config.toml
num_hidden_layers = 8
num_attention_heads = 12
head_dim = 32
norm_eps = 1e-05
qk_norm = false
init_std_o = 0.0214
optimizer = "muon_variant"
learning_rate = 0.00163
decay_shape = "sqrt"
final_lr_fraction = 0.02
max_steps = 9815
dataset = "wikipedia_en"
Each number is 500 + 50 x the weight over its row's rms, rounded and kept within 0 to 999. Layers, rows and columns count from 0. Numbers have three digits each. The size before them is the row's rms in percent of the matrix's.

# layer 4 MLP down (transposed), 1536x384, rms 0.0887, rows 313-518, columns 192-223
099:580508523480596594377521528565506558456574503538450458537486515460435424567506572535459444544556
096:516494535540535533523552550574494535526523444533628509498446608450455460544522496544551543446494
093:517510597498521588474479497523486623555514570520447495461569556504525468481583517472459447507527
107:457508425478448461604404498537513454433466439533561529475476524515492487511412475596464470547497
111:468557604530465466407517472495618408497461485419497522498457361592447551467555486472450489517483
100:432553576535490492473507555448475525479484444513451444524482553372530555487442444486501517435476
100:561493484567548520466484546563543542506497526477444552589467600511464420428504519457431608550399
096:447480598443408472556476402433532514467499457569551432511539510516551462466393465478490467433462
091:523527471450551519448578472548506528455593586454584491499504531459550464466403461523508399504484
098:506537581418411602446536631536505488399502519493444471509537522476524506403414476572516477503530
089:540502524453498426501615449486468506499513539503502536447558471523476536492513577490539479431517
105:572551511562474493577503542516336469516472423478366454533470407456419481478480437532447486584450
100:531566498427438485507560480480438416491444447455526633480582462461571453517477494495521534511530
101:459513458467438533556461564520411499498476497455559474391466446469445512495552438437416464430544
102:546516424470508494445457484452542580512501552430456462560543504551513541580389494523505638550570
095:520512564526378558456525547542536491486562481422575485549546550557392488463562438567518579495584
101:543457527608480499480459522488494436437500520492615454475503507607456529440481512463566543428467
093:429560494476544456514530547503448514500583528475497412483490491488546454493495490402438449551473
100:534502469512538435526416487545497513484484471491458488503585509587466540570414482511553397532384
095:487598567475502432524527512426475498417559452423504544499497428539498542525504415482471396526519
101:600457565564479534582485546526446407549513554493492454453539579512525478381528463563575510556484
104:489438535490426520526461532489596528526483446515529515572423533522499483530504583520474400479444
092:515470457405517453531508535533574465438479456432625443467450530546547469381492517500588520436498
111:566494431531471539463518581524488498401557558454437479441477543482520517452515527551534535503540
089:491568511492507476520519417419470525530437440518569464583482489487476545465533528493542446524434
109:579452499529505452624530426457501480478558468453569450431435586516529455454496459538442622530542
108:577499479508493578438468445579466509564586492561431572430517511430514483433535521457504463594581
103:495558472517523454455449510483585353574553602384495501486446522623462492463477482518488483524465
107:501477502518471432492572533492459488463569460433452527517452534578444547536394477514544571470440
100:463531437478531577490377492473432411546453500506512483562475493483478453480499387486460534522521
106:497487523498437476550456469503493561432511530514550494456525534547577414533377536531548492438482
104:459466432496510455487414493490432530469478393467549534447505532569509510490507454509501465511514
096:527557422482532443470554566575455522541519615452512472495439467490415484443460529470492385536473
099:441543532450512500458495569531583503495508596397522486516573431479519478467513484519476521579530
097:537528534583438561501450501590528515534606420512514563498492483421482487544522472466427618480372
099:475491523540484513429545455429486447471404464458559466531593431453481557545447439512465483495513
124:523478373506538519520433454439441512559534511522471468494489593409539479509500489567583554500515
092:523496468558514536462492522473540517467579388518536444509481489475527486503429491520429481475510
109:497554545580497536534499502546573627453525540484560498487414403530416487479529493507472456526656
098:423497509490543436498515506496543531566458478546493517472494447535443449572502492543576493545419
099:518513445448528520369519378520468455569436460476518578478471503520554409496453472509549550525419
106:637557438441547558478431533420426442478488426543468521486540462523496437517539547484508453557541
099:476552499512608444487543541574539568458506570560531526559556483581529486573457399426479498488513
109:568523482562500432504425482465506427499546465532504447535461492428548454434576477517508598409501
103:503543479520515545437466498439574431505457518518537551474442513552503414491466477544559490450477
099:446484436521492484511508538493515473470563592464459458600608607533526466503547540521466401473466
099:481416556557463532525512544529526525487440433523518609552450529516517495562434466623544561482410
096:459469552495509414532520454465533540579430441461414513482457487502467478554559480467523558492489
096:529520492531563510515444434463473563528525534454530459397505446468529518422499409554517482441481
097:486412515525481564553471544500502558552533445498533485466466493504605531452525454512391486604447
100:471446491553381510439507457498520549520591570439407543522424553436545554528467403531472410483563
102:456583510562431478476506398549493462471611388520581549463588509562389497463512478566496512597508
099:510490535459529464507496647532568550511489517548554467499484458444570445479476504430493513451463
108:535544608533507527551504550478479635492475495520499551562498570515606462554457496510523554459535
088:455508554487526484464500561498523459499555468500541424552454421491457391504499485464514483506502
104:471541534400536548537402484465447400431549383473447528542492496489337543484502503510506469537505
105:469596599494520509535496453557550615527526493476524462487515546503483379627482514490522437501482
097:421448474513532538511446577487535490544493542470471490606509528433525526567520489447497561537488
097:552443516518511516466460526497525642545520568492500330527520580457502559403389435514494477479532
093:488506517527508398504478450512534547488502530527571466507492544497475451426409537497505557508593
100:534540524492513528470484436500486632479570565521508580506524490490481526564504557451417521548494
094:491492519471363515495459583394462514491540507479525486620431588492423486593581474448570543512482
102:460547542530404484481495484471554399489546513483535407540458456481522538429522530363445519517457
105:502489564466526485573500471478522441541521518483541365369487473517509528477485513579470434469497
088:446459522518400504485403452568512461439475513404511468445494450502514536508507546469497494425529
095:534425452456481448520558471512550474540561524421405415497557565492570533569429460454555447544512
098:546619555483424495544507508438495501499528476461507601543532495389532519518549420500477554557508
097:443433476430566513476496511445536443509485461489558475515491513504482524460482578477571390526543
106:570493427422520601401525438549464531494487498556530535467506477573480480527518496449513582473472
103:476541561534499442462491510596499450478474481540522509520551433392512503540489433511539453599476
091:542523602526476579585523555445494563541490478493484511502521520456389590434514433493509534524487
104:423499481386456508484507532522419493441454542529596562551527513586533500421529553536496639544501
105:494550396548537467489505483528508416473503394544554515562600418496462576418476459539536476524514
124:507504603474519518446535545516461468543424601522646560467466496588487669483498532478544446448483
099:513478490502530520537442523461560488479545513554507499547552505470443522493501438414416407470498
098:453443548463530466548503467440455529456583525439522427514513505567555488449582480540563441496507
091:466469578497620546564515480435581531463465507580448499460548541526448507530529515458443503417513
095:573386464435596444542455422541538413499607543461505502547576532521509583434509477518513482545469
111:514463599581429503498462505478474491555453477448616532501432485443523468441528518501525414465546
117:516442443505581555443558549411467579476460545495525459428457457487437486460529541515486516411473
113:422570553518443481401432497409507452525587500545486312565466517567474498441550407482512510513561
101:496453526484411522480568410528465507568481440500480529537556545589509426597469474459547477508551
094:468515450472511499460490529448473441497479517560479495480481574533481563539465513558484539444466
093:447513473511555554497525448408535480436505530497380487429488561583496542427554568521414487500458
094:490487554495465450602364498528526522480488451561523509565519562433526527442442505447490441510449
104:555527542569531502528532530517562499519545515540528549540502527476465499517510478468479436539467
095:528558561580501528463511500458478490454481453456439454458506523442465508533453519557547451351475
093:465472554451441551483544557573431502394594537450555501491442440501595505532495504524480539520538
101:412464448523508464459445497543546490558469481633447512498447429438538432549410420502501515422490
095:439509579499542448491597460507527538481610580395495576511404504505470600513467526492580406542547
102:476639513481468503522502662457525510478484537482481560575486555524589462565540501460514479468493
089:452378495506545417484539503528489516578435477515505543474546528510501461512375444514531477546546
098:486483533499402499431407479537605559536480527514474513594501562497519524426429455535494533569480
104:512595451560434430432500416506498493573447500453524485561465551505515470517403556508492528507482
104:459625517446482495555504554491511534562451602386478568590461471526504500510549579566565461502508
104:535583471527553518488483524539532477516426536521465488434508439499529504508583581571529519472566
108:556529542458470513488421560473529468430533613469526547420559487435462439621523538492608484493536
097:385415487462527534552497512458531432580545494525455458452523490533554508503532534531473477551389
094:553524451444470520466550508538493410567492536540459564593535513475427558532458520536527401498467
098:456558517555469522534546496494531490444482528582515524535487552511504462417531544517474534411535
087:500566528492451471484515450516506506576467556551508477470517418615453463470543486545445467555497
091:586464464502548518534507586584503538486408611535487469493480526488538457490494548522527604449478
094:443419552570574537523410575518556513597408555494486491643522504566505536455527453454413497553483
096:435544462459491443417482484550505597505563502593437496497466546493499458503556436492477522464498
093:418471505482495536508491529523519472508411424495516511535551550557600545555436494520545447480498
095:483475561434607476452536478400510469440477532575507513571507549498503451540445492478494432493413
097:550545586490552516448475532415542509529485512620408519472520520536479500452511497376429513556497
101:597539609512516558571400475469459532445486543513556514557518487536391468500410604509539494458570
103:514463506530515465530508478544487521456511584528489396478438567477539489547516479584448526607494
108:535512533577540450517431538448462394472540476475586484571505548492520590495566561477551520508547
095:455548493484524468469479505493501520503494486481460432513410486569467455417622435543470593492493
101:515464549435389449511526496476524482537499435553442431506486500371464525394529493521541432526493
103:546457615533446504503394492499546482474503508467523549586505552402552496433607523500503450515401
101:536455505413564496481506481463466469493484493560547516440471476502483531482618489520411475468530
097:511437456542451501454463477463514584519541511481590549507472481489522432499471606469567529514428
100:602505515491475551459588592468473472484415505395492457445485505504473512490487473513476429562555
098:602461488468546609496536513472472566496531589555559459443478482467482447625482493593508483496572
101:453482451500514455536507611497532469511493549515572416453534530458564600530555400465492521544514
096:489511434528467487550531490496500554424496476545452513492593444595386524501477594536534547485433
105:520444524529488593486429466481421507615400591457518451518485498495470405516598440464540406504470
099:534543546492557573546527460510466470477488481424544491465494525499580511554512514533462521416445
110:497456495501472518478537465573415545483522598511490457441458532432556489607565581586588586486519
098:450386533479501458539611532409573573531538439611538480455556555574581559488528564556605443584418
097:446567599447504515556450628511481526490492509410542479484472550546514550653477421550501490473417
096:558451438530436476480539524452494453530488470526476474524562510462519486440437482474477541477472
104:554502473513494450523458524560422502599466607489480495455545526534515377565494511510462574523489
111:554481547458548599493426507484573494445498651515495406449553517521501494465485406548482548367451
093:510461577516476546499466499544499506565551485496598492492609471482489570569593492495527520503412
086:502528427455572443501480448433497501518416540542438540562488521495560488473558458545543492399508
098:454499465514427532463487509470461522446487429455462459521533570600481495543506417566446605458434
089:537519482596467508528529495495431635507565463584518528456452526508455467443533397437521452492537
100:570425457459462479456572499450458535547483411567501520514471482471543512473484510485402427502485
093:519496462475420461597518576466545621539455473583418577585510497540495536430589518481502512484484
095:423488483483568456592432546497576457551484503523491536495457472535580562511461487497502514484529
102:540582566483541555463514499539506382430548591528517484453457487567515483455484519460484483542535
105:457509488461551522643435506381598600480490570558425510504467480454542540530438491478484393578514
099:485450572403483398551430537481458466501530451485425456517507613515511479535494497567593429498515
100:477584495511501543553571476557532603460551527509562556522461407503517445453532481584598516505456
106:422594563544370430544490564492432496492412480509564497559511499499446468454578487458506455474538
105:497556507427533503512514462522453484501625462626463525447546531522484544482450484658406490448556
096:573440482489511526471458515508504503467512490486532534476432568514533515504461425496496432471505
096:532422515497555574509512503485475514484508505506553495516470467530528514448562436576551553428509
100:542432444499511470484459463449523602438539515467492515415507488575494495475408481541526550575531
097:522524504518406520485518437485549470490570416509548490543518531520512493518426537588604541440543
089:477520510500526478442440450532517568514510531501481492529545446525478475549525460504482491426520
109:592516560557567461434531550498454521633453638483530369491463555559452501544542431462525387483463
101:511480597513390444580467469544602478611477495437489554587551507596536449522509486515509486601547
098:593528404480461383528452452522375670512518495521580465506576530561494373425555453435525507458553
092:440523478490388482517518445494494512481483544480514480528536496471440493539487447595536432575495
107:498497492540430595552559557499543470503525515478499404498435604535586454623563546424458521520620
098:441529505422560488588484474479331564472548491480476604434505492440577478552551616510486428520485
102:594558505503412492453427543520509438482522532457469474505482453509478498473409401466542474461481
093:486520546525502494536523452534642536440571416495567505490487473473431564445483454570510629453511
099:447535455518532486510554499528518603508471514531493613503495534550481503447489464493540544584454
101:466535557510523434550502474590553522495452463525523555444495526516450486464474504526554431520410
105:532544538434464526495534524465516520576542525417478417473535491504410469522431592510520415557512
101:514545473527447557541510466495508407549428563399531447470529473510483535480494489514561478557486
091:519565511454371470482434546557493583516410505466545484507544479532504476499517413524461531518558
114:510514427479530506510535437446457511524556523601471500472513512514457549492454526392430536472541
104:531452502480480506544460539474578435472571602479501525529499508422533635517567495475606548540516
103:564581501600472476469511468419510502544554428501537453493470572460498570455500453493480456542562
117:513502459456486482509476482474522483465506507463470474408565471540476585362564528489553602623450
094:545451550488464527481472528498525632464542478460568516520479520581399509546515430424458508488525
097:510447515600566551615550509431497517494432547478499499535403518493443540440442382438459548569561
100:525450503458488496488565473490485555400489654490508473559493475436505500457487436458463469644460
101:566514545475533492439442535580483515521486436565461488589497497517585523502526523571431475454500
101:561556539445494471473536545514579564539566493575413413497414388420508521522421455413541542482455
092:538534605485431411530569516403573425612536549408423488539457434583573599469486512431460587364594
101:452484450491483527375421562515448482511544557550397537515479539594519457470559531479524557531556
099:447509454500448597496487484498442365536502526462567547403480491582489456586505507549457546567537
100:571577465485485529503535524438504379520465498513439471405532494516435570476477454569470430515407
101:426496504431404528541540525466499477504413566569490548446438602442512440490505392391562507475501
095:544426487497566547561507560440567465450445488500470463541548507481541507528460576559527527524506
104:396521404544468474489424546494541443555466499509553485421407533482461491511506453367514513594566
097:523526522490509443470494470404425533492386635501468529491500450518472542507380456523487461381448
101:494533523589545463474502423503426487525469458462562556482492420556496429476537565482544492600490
090:506437552522492610518443477563538578585474557516532446514455570510468496502475520557434523529482
112:569469491445549563537449570491511544573406573452442463536460512572464592427484514498503440527433
107:489448536439489498453541473416571542435474444555392546451497601464511500568542501456531522506398
103:416450481440450562465509518488483563402470604549556451409466502472528519507469466473562558435527
098:464428543457405532543559580473515508463578503591544462451476445429521472565457469355486473506513
091:436468551519528512538558546554469454493469496477543422527548499508460580467453484481501444530477
100:651422595531492545520520445511492468439424554453480401538452468453504459522514486418486388537585
104:488564452382489532472494450542485522456571502521420396531516528558503456462445592379517495478477
098:469483553516482485486596466443454500466520415507434403512560539403430535463536439463491503488480
113:600520477428528457542553445566506481489399608433597488387471475495507480580461498470497517407624
084:480545359480495499548547417491461413474418528453361524557628544562522443546500534511518499513543
100:379597391612443433500528527448539546466451535528421561464429491483453579527473581524520465553496
102:544479541540480553484490488486503434496475551493497497524498465470465482385425416487468515541616
097:545498517550558556483493475446512505499532491463523453494466358505580479543487594543511456431523
128:517524477498568484557597529432498517435463486448428472531489499514504523541515493503468529501476
102:488508551484411541454494440529537508511475458543516534487481475553469489502564505570490488538517
096:495509512475439461435513548588465479401522594552472446495602565616492497507551576480461526439563
104:548504498481562504484527466477476487488536565538454445461488560491503454529407541597512512575584
090:447504500471513484539536436542433539502480462555434526550477581539483443407394491518540476427549
096:536551591345430471549513470433549514516543479502583372500546604496486493505543404502502511494548
095:518497535582478460497426533469504521483479546508560548496548424506434463382476447468523517631586
093:510461490466527518546546410478426517549523525427529555532536426439534520431406511600558507568575
095:488496477496578568581503508496454466456537500514489496447518392568559514567584482557492478441554
103:523534494472512479470514524483444419497515437478456466507454432342555418393470505567424537532546
099:463496469483482537471507499463492392434502472489514577513471546544539564468542499547513496418442
089:466520535498430533522509511471467499513482544508479415467503494511574481518370617482498412567515
098:573512411551449657393414493498556477524477478478563493545517561588528471394472526495532477463458
099:466517386525586519509431513573539515527502596616563611535472517465415511514481419574427452420499
102:440604507583490511453577444570573475529407482425425543522539527441455591531414481453541453494554
097:512556455479619545532491519487507480530494525511488464517478444598458532511528399513459489543514
# layer 4 MLP up, 1536x384, rms 0.0832, rows 314-518, columns 192-223
100:456642454478468473573442550481466506556457550452537476492479461451455495451505531475443554428516
103:472572478536495567423516439402575489477574473480523535447507469454491544590450408517556531371542
100:496524514418455538426566521418508477540612398558514554423529512503453595485482507463538461567490
106:415518541421476662472464531579441506555587425507560511515590511425489512463520555568485476511465
102:649493424389517513579507490487506458528521458480568475560518462613479491479537499392528480508555
098:423539512540539605512410530592508528541543394523515483523525385514454521515576540515472515494582
103:483493478461500584531524478445534464510546543537509547475451585454519553542538405534508503576448
096:503481528491457498404473423573543456588476462518553552468522445495561426531600478412376534534516
093:478548398504542468475513488489504502449490533398455417518472433613496500531445501496512501416442
079:557506548553523516589470583478581507404528471543488584475475527571456485433434456544483487533534
107:539473526480495467562483509528484461472442466529497422507525588424529473540575546512526563513524
102:478522526512533450467509550541609447561543488610575476500530458507444506553537532532518561561582
096:521512520528502439488475531536467537520491484452492608529537474543463539544501440442527492493452
105:435465576600526514566505483507523475459589389488494459478526485379528447526586526450496512478515
098:452453482533446532447554490424460471607382399476470555530538477593463508494539523503448504483541
102:468561475434587546485519544524449579419493534508593515490525442452438466546526539516531502522457
097:573475524428551507529548520492495436530476436545440570443512480505491478529475545508515469393523
102:556510516549447558547531516469535458498582467520495420549435489623567485492458432466611508478514
094:521470548514523514516501540558487544526489506547481513492559557463446450538505504493432553515493
098:392439535482503484449478469563393534493557496530616563627558548453487514661534561506486493449513
101:461464491500507539481410405570491517458517530502465457495484417513531547438521464497543481434491
092:441555497492459451601584449572523469533548519526579520482476620528609442552512527484445436534406
109:504500511446526462561422544496511507464618527555525490425500567507506485518523448542470483485391
092:612521569480492508507494587523537503437515473559556542490509598441493517525373514615433495361496
100:513586560485462496473466501493513586441469425557517524498468503504568545476523437502540501486480
106:552548568560470464502547499415463434450569538517462492470488518488535555509529545453445467526478
103:541548458518534449538546452521518555571503458533545482420474495430577546495459479456437488463496
108:404530475387625451527570464501438518593492521526607614540631437475533470441563477551504522515535
099:441565467572484499488516538439458538451513535586510486526475474512508413470448514555455537457630
103:415394513423539496533511492491486528474602518540464522548442484663486494578567447492550490494385
092:510536577475459494430542511519513510502467489499427540488478499492557406541479490501510493600417
106:426536494462427541391507509562487491403366446521535519547560507514540561493516446576507571501492
104:523533615427530419435501472466558449468596437535515516376483517609561462509484512501544457469486
100:530479517529538585447550516499516535594492522538521455478371489521440486591524528519468507494517
094:483444477390471537427517426418504496416556459404572575520507429472461421496532516540382471579473
119:451493430500559413566491387478519527565583497500512443449564538509508505587447474465447598506489
102:557478495468530494501511512482603476449410479481565488469472535501518488533459521480531483567494
105:545502428503578458546534469529473492514601561466474480499421551435560497514551464442486500501540
100:483509468412590545494515510444468594489549449458463444411430427429451582511521442507507456492502
101:546529528521455520517425489641542465517467471523543517565587532520527479544463462441480521512524
103:542565498530507513506523466456487621439499479476562476534433470473530459591509503558564481458526
105:615419441466502433559411509457545520542551395525453452491472463476475437515552539647505519498524
102:434521475532481511457565442533518551476407519485593532443514460520496501466518428601479549469554
110:547541517529598491436521451451513456578483419511484524437459433482547573490556514492582479480524
090:500576504480479538533521581498516515530577521399483483464493489461453491482425434402437480496543
101:560566479486537518568464385452421502559563432450481538489520448507485462421518494495507535582566
094:457536514415544561510456492508549434509579484457438522612461567502489531457435476580496462391527
099:438412427475544461518470472496490495575540551439538443481438593528452429566494502455501438483481
105:476445478507422365450424508527445524537538519591491508532483429503544525563551542560468534614566
100:498465506474424531477490544430512549494524518406492501636430483460425494540547555532509507488474
099:466444588616545480508451494571551422484426574388510457385499434441558505404503438496537423576534
099:430520589504541520489506516504517528541463480472560573577529463520533535509542470519502491497492
100:515542457475573504532492423498627422515557528476423597468514600586436529522580532466504548554476
090:553514425467563584532503539570505534442380580539499549538457544531507496436516429477514461505549
113:453538455435449433508501527585469494508539441449473470481576494560457416515515601456522554525500
103:511537552503523492495429493445512452418539444433540614525563462538579486524472428466566461529472
103:482456434592495555539445552475498523495504481570568498445492523547529428482557483455418516493521
096:486609577516489508492548493564483401472479477483544520474510458520504519583543586407544506542540
097:503448516388523470609602499557559476562497558501432610559488460539515514458603481469477524477433
096:486406509410477522502498514554442508484522505513487532510502432558497517402568497599496553505471
107:510424425445471449436636428559672486568499515473509471422500512486437411502536529422521455546539
102:555633480491402525551438522537586539454534482462486525521487570420518539521494519449469498427455
104:469538509428524542425557490504500522479480454517499535389482373487523513524388498491525451493588
095:470566536534508463535440520426584473513536449565549451540515458600483511500508557420506453485426
099:468481493497505516476480468505521557555551630534628501543474482448513471436457484587491541411603
098:413444598433471433479563497359444529423505561467431470506442595546467537495528460455482508520539
091:457477501535515493528582576495473523523545535508447539484462418425360480508445485497501524484442
103:495562530501520463564442522544502516473562550420489546518420486459434514459469545462516558514529
097:485541476457509602460464461447436604445458467507516469576551531555496458517513546477455486468459
099:569523554518477428538485530558403493507534592456544569462423518586515506546488484506516524456490
098:487587496571560545566508513559442516477517419447571541493553577491503426444473459538529550368475
099:525461586431467550486544565510595544496519535517381468458505561571454546499456470516491539499497
089:512499428534523474475497538559501469574518479515552590514517476527543543496452442478472459550470
100:495558417489548512495474539459481588566414494438561561576387474553513448542515559486599411469614
098:614582506518459546420499473505542500495446574438412637540487440461529471490532462503465519575504
097:450495487559567490554479460439437614577459553473568430453519517421494475587547566471589494481582
096:530519530566468512548586445437519528502399546521459506541568474480506578501505448451572526474452
114:507545494512531491465513356516469583441527518487538473515510390515495528457531425473586549489448
119:537516470549519460508551456474532499406530547569535486442459478515469516517557547476495492485399
105:580550567483610482509500485527520575378503482483566464476471449413619462545500473564488555515583
100:512520417412502498414498568529480495579611591583565475503531439490457492488542485572496442404460
104:521531464541431496482533474450451448525540477548556505386495514509492532455460520528534460562526
090:569442394486500470479535449522426550463487537469544548531579421425526534552511546515522495477518
080:461523546431588493456476485539577511470544550485560538470512464606587415454538435474525511406518
101:434500376503491564459508511476443534516405579475559444534501472572454472513552511526428431449528
095:585472483591563565501452442526502501490495586598491581526474502439500505511506485470485540502493
103:633535498506542611426396427485440510475484486579478485541542435551463483448473462496514558495499
098:482542504459617520383518505444462544569569565468494510526469593591587567526484534470491484537548
098:578464493488601472476526500451490461477520527553483482451538495440589392414521445376492514511530
101:429472524567455444499579439468529522528532463456572560435585590575520490388456521472497518501403
099:534500507443584481502541566437505503519520501549464600527542515503465533487522466428521535427572
094:532400451559590552470567526549526579435525517455421526407528522463477450466473484523515530554455
104:535559499511506457465546556437459559426524488504437528510434551376491372484484529558454544451488
103:564489491524532567465469431535529480508401451504485500567529512460496445564542640483431531506537
097:570513476586498454571526441508492504597467510497532467496444469482531438506466443515515519548477
103:539468555431531516480553456597433492493590471511410424570529423444393522478472484564389448506521
098:541518461522465455502534453424414530535480483475485576504475464466517517437485470547558553528452
098:451520488476434482487552424584453558627552458581541412632494488419562545491497478407586474531420
105:479453562447541489453476482625493512550537480520527447502419496602467523533444587493508393482516
079:536546455521598533439468463543430519465452444533415492487403452490377537495429522514379510516536
100:454458634417511572409445450505439520502452499483531498528552506476416509460521446473529475518513
086:525541448498488442559531461497433496471529531497467569532467480540527434585503585493600469581519
089:509579518553463501546557578536521427448492516551530444564506466537463556542467565564442522520493
106:438528544421420487469492588502572537555569569506507528454607452523463491539416465499452517449407
098:572525502528536460481509419593516421549501491428418436547488494471511456527469479490567448472628
107:523434485582491520495491613598459504477514590585539392568492457503524530424570532506451442467466
104:477573501499457455472468453457473534442397419483535438522501484499583444498551555455476415503449
098:505516462455502564440425512512585508564405497491547570538550490487465493520502502469494508532500
103:474422470436589481577542546586473546503362459480485566535553418551477494499525452448403541461469
097:461590482517479539500634509458490485493484440566405515490468520529399520524585482460620453456519
098:540482451480562529469554514503485569595465396451424589458446515399607487588488540461508509432571
105:502550524448428455561525436556567546518591478588476507469494533513451486522566466405520487478533
107:444562478513397563450494585459382542549485456513576483586531477542527528448568491524374538462463
097:513527546484567473504426536570443478466471550465414470448535415465486548517504496484491473466510
102:537448483471425475553505501522543551507479492491413480444552501559469577551521461564577487463389
101:443508569493482417446494440608504462408513552589532566462478514440493379474512435403525602477468
106:445504554442517478523486496440515603545542449540526472463510560394460527570441477528521524478564
098:437445531555453501475522551477492531488644521486479485553476449520397523511490493534486567467429
102:374502537538468546494466424544469554454525486534509415473531434513517452503438577473437542514585
104:474576509449499446580509480364531532526564546504549493496554448452466413480514493461521477484593
103:482595496530521488460413467416522474458538501533529489528380522514492436409405376446421510577556
101:498560422527484506482573403500419475500428531421477593389409534506457521464474532483532501484558
096:506488555469419515428516472470469508547467617575535453575444555514437428475499533508438468585588
104:526484525481561560469493441543502495430529479482552551436420426536461475478557555492472455548506
095:498457468551457533538497461491444585466478463600426446498533415543532467517483456419429528458541
106:574484503522505511570543433440511525465463495462536469496494494572568460536448501521521518498491
102:497605498517491597522559476514488464504547471481521564452529502489462556584561559490578535534494
085:503590507492468553610590490509485480492496456495547564500521477459450438491491429455538487511540
100:511403493591446533493548566508523596536490631437524502497447480547498518509499443476552463308543
095:511621541442494397543501529534514425476524525529558472541427539585514481524570533525469431543527
097:584555448500593386606464471536492512468521597533476458443438543472583559565502443423519528467543
092:477448554513645547437469471536514501521525574425472458388464550517538480466515556528608476577491
099:392491564497514430535489450484422538526507501478491527476476503535588446523406572397445546510560
101:499512533481492557505507457452541440431541474483434450491441410429506505386422439568536462515384
097:476549540534496542469530471486470475390508472428514524561529343461489473483501499399542492497531
102:567518504518553557462435509498518499529569455569510537498431471452472510466530490559564469437508
110:460500476430571488605470551485504457560447431521446539528632603521566545557434513447541522461514
104:469475491542516554518461459510495486611501558518460460479539504533523442457428533564510441466520
107:530484527487570558528472628616506516482522565495434497462415576554545525466525411485519568410487
099:536506520494493526493421507631496514511524471563503480475552486529518494506473440550542533487657
100:427521507469569447484527567516485484488387520563432518495511439480375507520508512458482522482390
100:474507520573560468573425486625500564560538448512561445467504509505378438491479519438436504528555
094:457408462555538509553535517458388520584509483549515604533536482410434514441536455639451514572472
094:570528475486553519480536486560497390590462564535556523522479510486478479551566451436528462559524
102:528470596500536578476492536498484522437559575501488566522470564414465568508473505426423567419488
102:422515491482445551547488522544514479485568523524439482488415530540545492415428490542515519452502
091:484522529428525545542495481524534435549518479500410477595425511525458478560491455530460539556436
076:579478484457483530568464489505627569472558425504484501556566453524497512452523447507520432489501
103:567503516465455491583460508508483480414441475535401501475456481417476507495528474550506467527505
098:435511541554538530466551547504552524471502470515547507534570418497539485469534525493536568535511
098:504369504525565551428548470509512548577434483496629489547485500520482491490478493484485583530437
101:484479521568513510431446531484503476444601486580479500436381505508411491362496520576509478505364
088:433473538460468538391559412427574442541521497514444402479531447559549500527511457575560460506393
100:503520513510525535447498562428546533479531455548438516491412387431513426448487440570557576456438
106:510555479541476559488447524455418546451398475441462488484444538448522500458450481478428484458609
099:579496521490435487450527543471481479543425547524441503523486474407457558460530435475469561521504
104:545445534503581453473528500517460488456492503495419507554462522430502464515523482482488619500432
101:504505491527525495545442438432526480435413557407485531546528468480494527442491496479481483461500
099:468559628498523566531450474545435548549552442509473583472504534508487550483409443521495438614480
101:458479449423577554521476442448481478504485509489538451548499415514425552485562563461456473483476
104:550463436431526519548475537509453437564514496530528501529506548481540507602537530570553481472570
095:463470494546396512462505437554653488563475462534446567565474495497560487477517507462507529583575
095:519430475420512468400463468503439654515546486494475441426488520494389545512493462481485421543491
101:576550441439592492424483511503473555461410594495577556498456519452545514514536472503497487482511
102:494518555398520461539488562498480506497408443501557537532481549478495503442499423434521425526334
100:537569614465523529491592492357476565490465427467520578606468487542414479535571478533397493471520
106:481478548511522546550476447567516524508465521551563517565477508598545504541507527539510540450529
101:538505504470530516507521457474415448532478452433583504482556476476547464568540477441526494490386
094:551547511444592459560540512476536424506536432545533489490469462548467531487451516428512492497520
106:478576486487513507464490601458486523531442609471533512502532519487529583499494496481608562474494
100:552544512450453469489462472610545472555436488523528506533466422521505543505597516573494554432481
096:499489484482390438367489450448479522409498478511473441514520497549443444547528515512419406442467
097:470590565539493475383539519510383575575518562509472417551609467469394537473478477497417502407437
098:392496491466401474512505568502481530499498467564494482524495586496545548411552505536430464469488
099:508513458441547519429535489484377456489510510550437457587497577454502516495533551487530479465520
101:552429565395573402540557577496482494581449405598467597548540467518495476483527515441497492504480
094:556482478492487539612545534514485588540582543523423442518578455501471455508529483454345524472484
103:536532486513465470484500409545545489472589496542546607486520450512560501557405574478518509511569
102:425428577583623422423484529410535555570480483523471576546541398555525468465525665491425441512502
105:535508506452527533567509569569540528540480588518440604552475480500437540466420508453480395509552
086:482537452440509574463492437502511627488499548602472480544474448459472527477581540495521449476499
099:456556582486436510515475527480440565445567432489555502467506579546561556548509485525532537396471
098:458545429442521492503530509507585480488486522459432514519399459608441492433474539515494466542508
103:549570457476525536525487527500493501505507422510512498554490572465535536480530532529490483485469
102:507507566529495526498451482486550579388479472530468440508388525543586506500577431484495474561421
086:556388584546488526394476547556472494475513480523503511547408489538434500495566444479391473561507
101:510473573482443516475504500505452490502518495530512482469472535480548531513491433484453509428437
102:534416470437547424536499493475483540436482603484415539502440472506472473578485528567504525473460
101:440480513445496525465429508475489497400553453456507498532523456431477413474505505533477540534513
111:459466518614574535519437519453482454520458521537492470582484505445555547424464555507546583538454
099:514544504474558484422520586453428499422488570477633485594483531538501528477445485468456606523504
107:533449520541440563499451510515526509447457422572412495528421428496484616569554596531408558503426
106:420565619436505468525417536466593477414441486460484534587560420517572537506599520423490544542478
098:411433529529522485508505481504442544479469488490500527543442535476451408615431476516551536511526
099:500517448608429554489617483486512521498551576517471461534433483476428614503501563444435540465446
101:554441515506389483528479494588508518486511470492501630478514566568541406498456540538517539501471
087:530497558478547521408454478558500504453597512505449564514536453522387518510467517518368466488365
087:570510500574471415477416510371493511527469541502482444595443416473459503483423472539462523491466
101:423524573520454532572455480484452513574576512489538435534475544481417453520484438468499484447487
102:541567468470486522515491497514525538577472522538511550597520489538429428466441568528566518595462
083:529525504471466443442530563504448563549620477529447444504502436544488427495432499472518507477535
092:524560580346399440407510521568502522530500448476482456422555563489504447550511422484471541472437
105:428578567473493514521594532502553464526516466524555529492511490483501535563375526433546516525482
101:479465540566565504532477501522467502536440465552480556528483437593410480622431485527486565464556
104:533548504500490540464461492496391527530527569475440492418498513395512539499527496414455489500521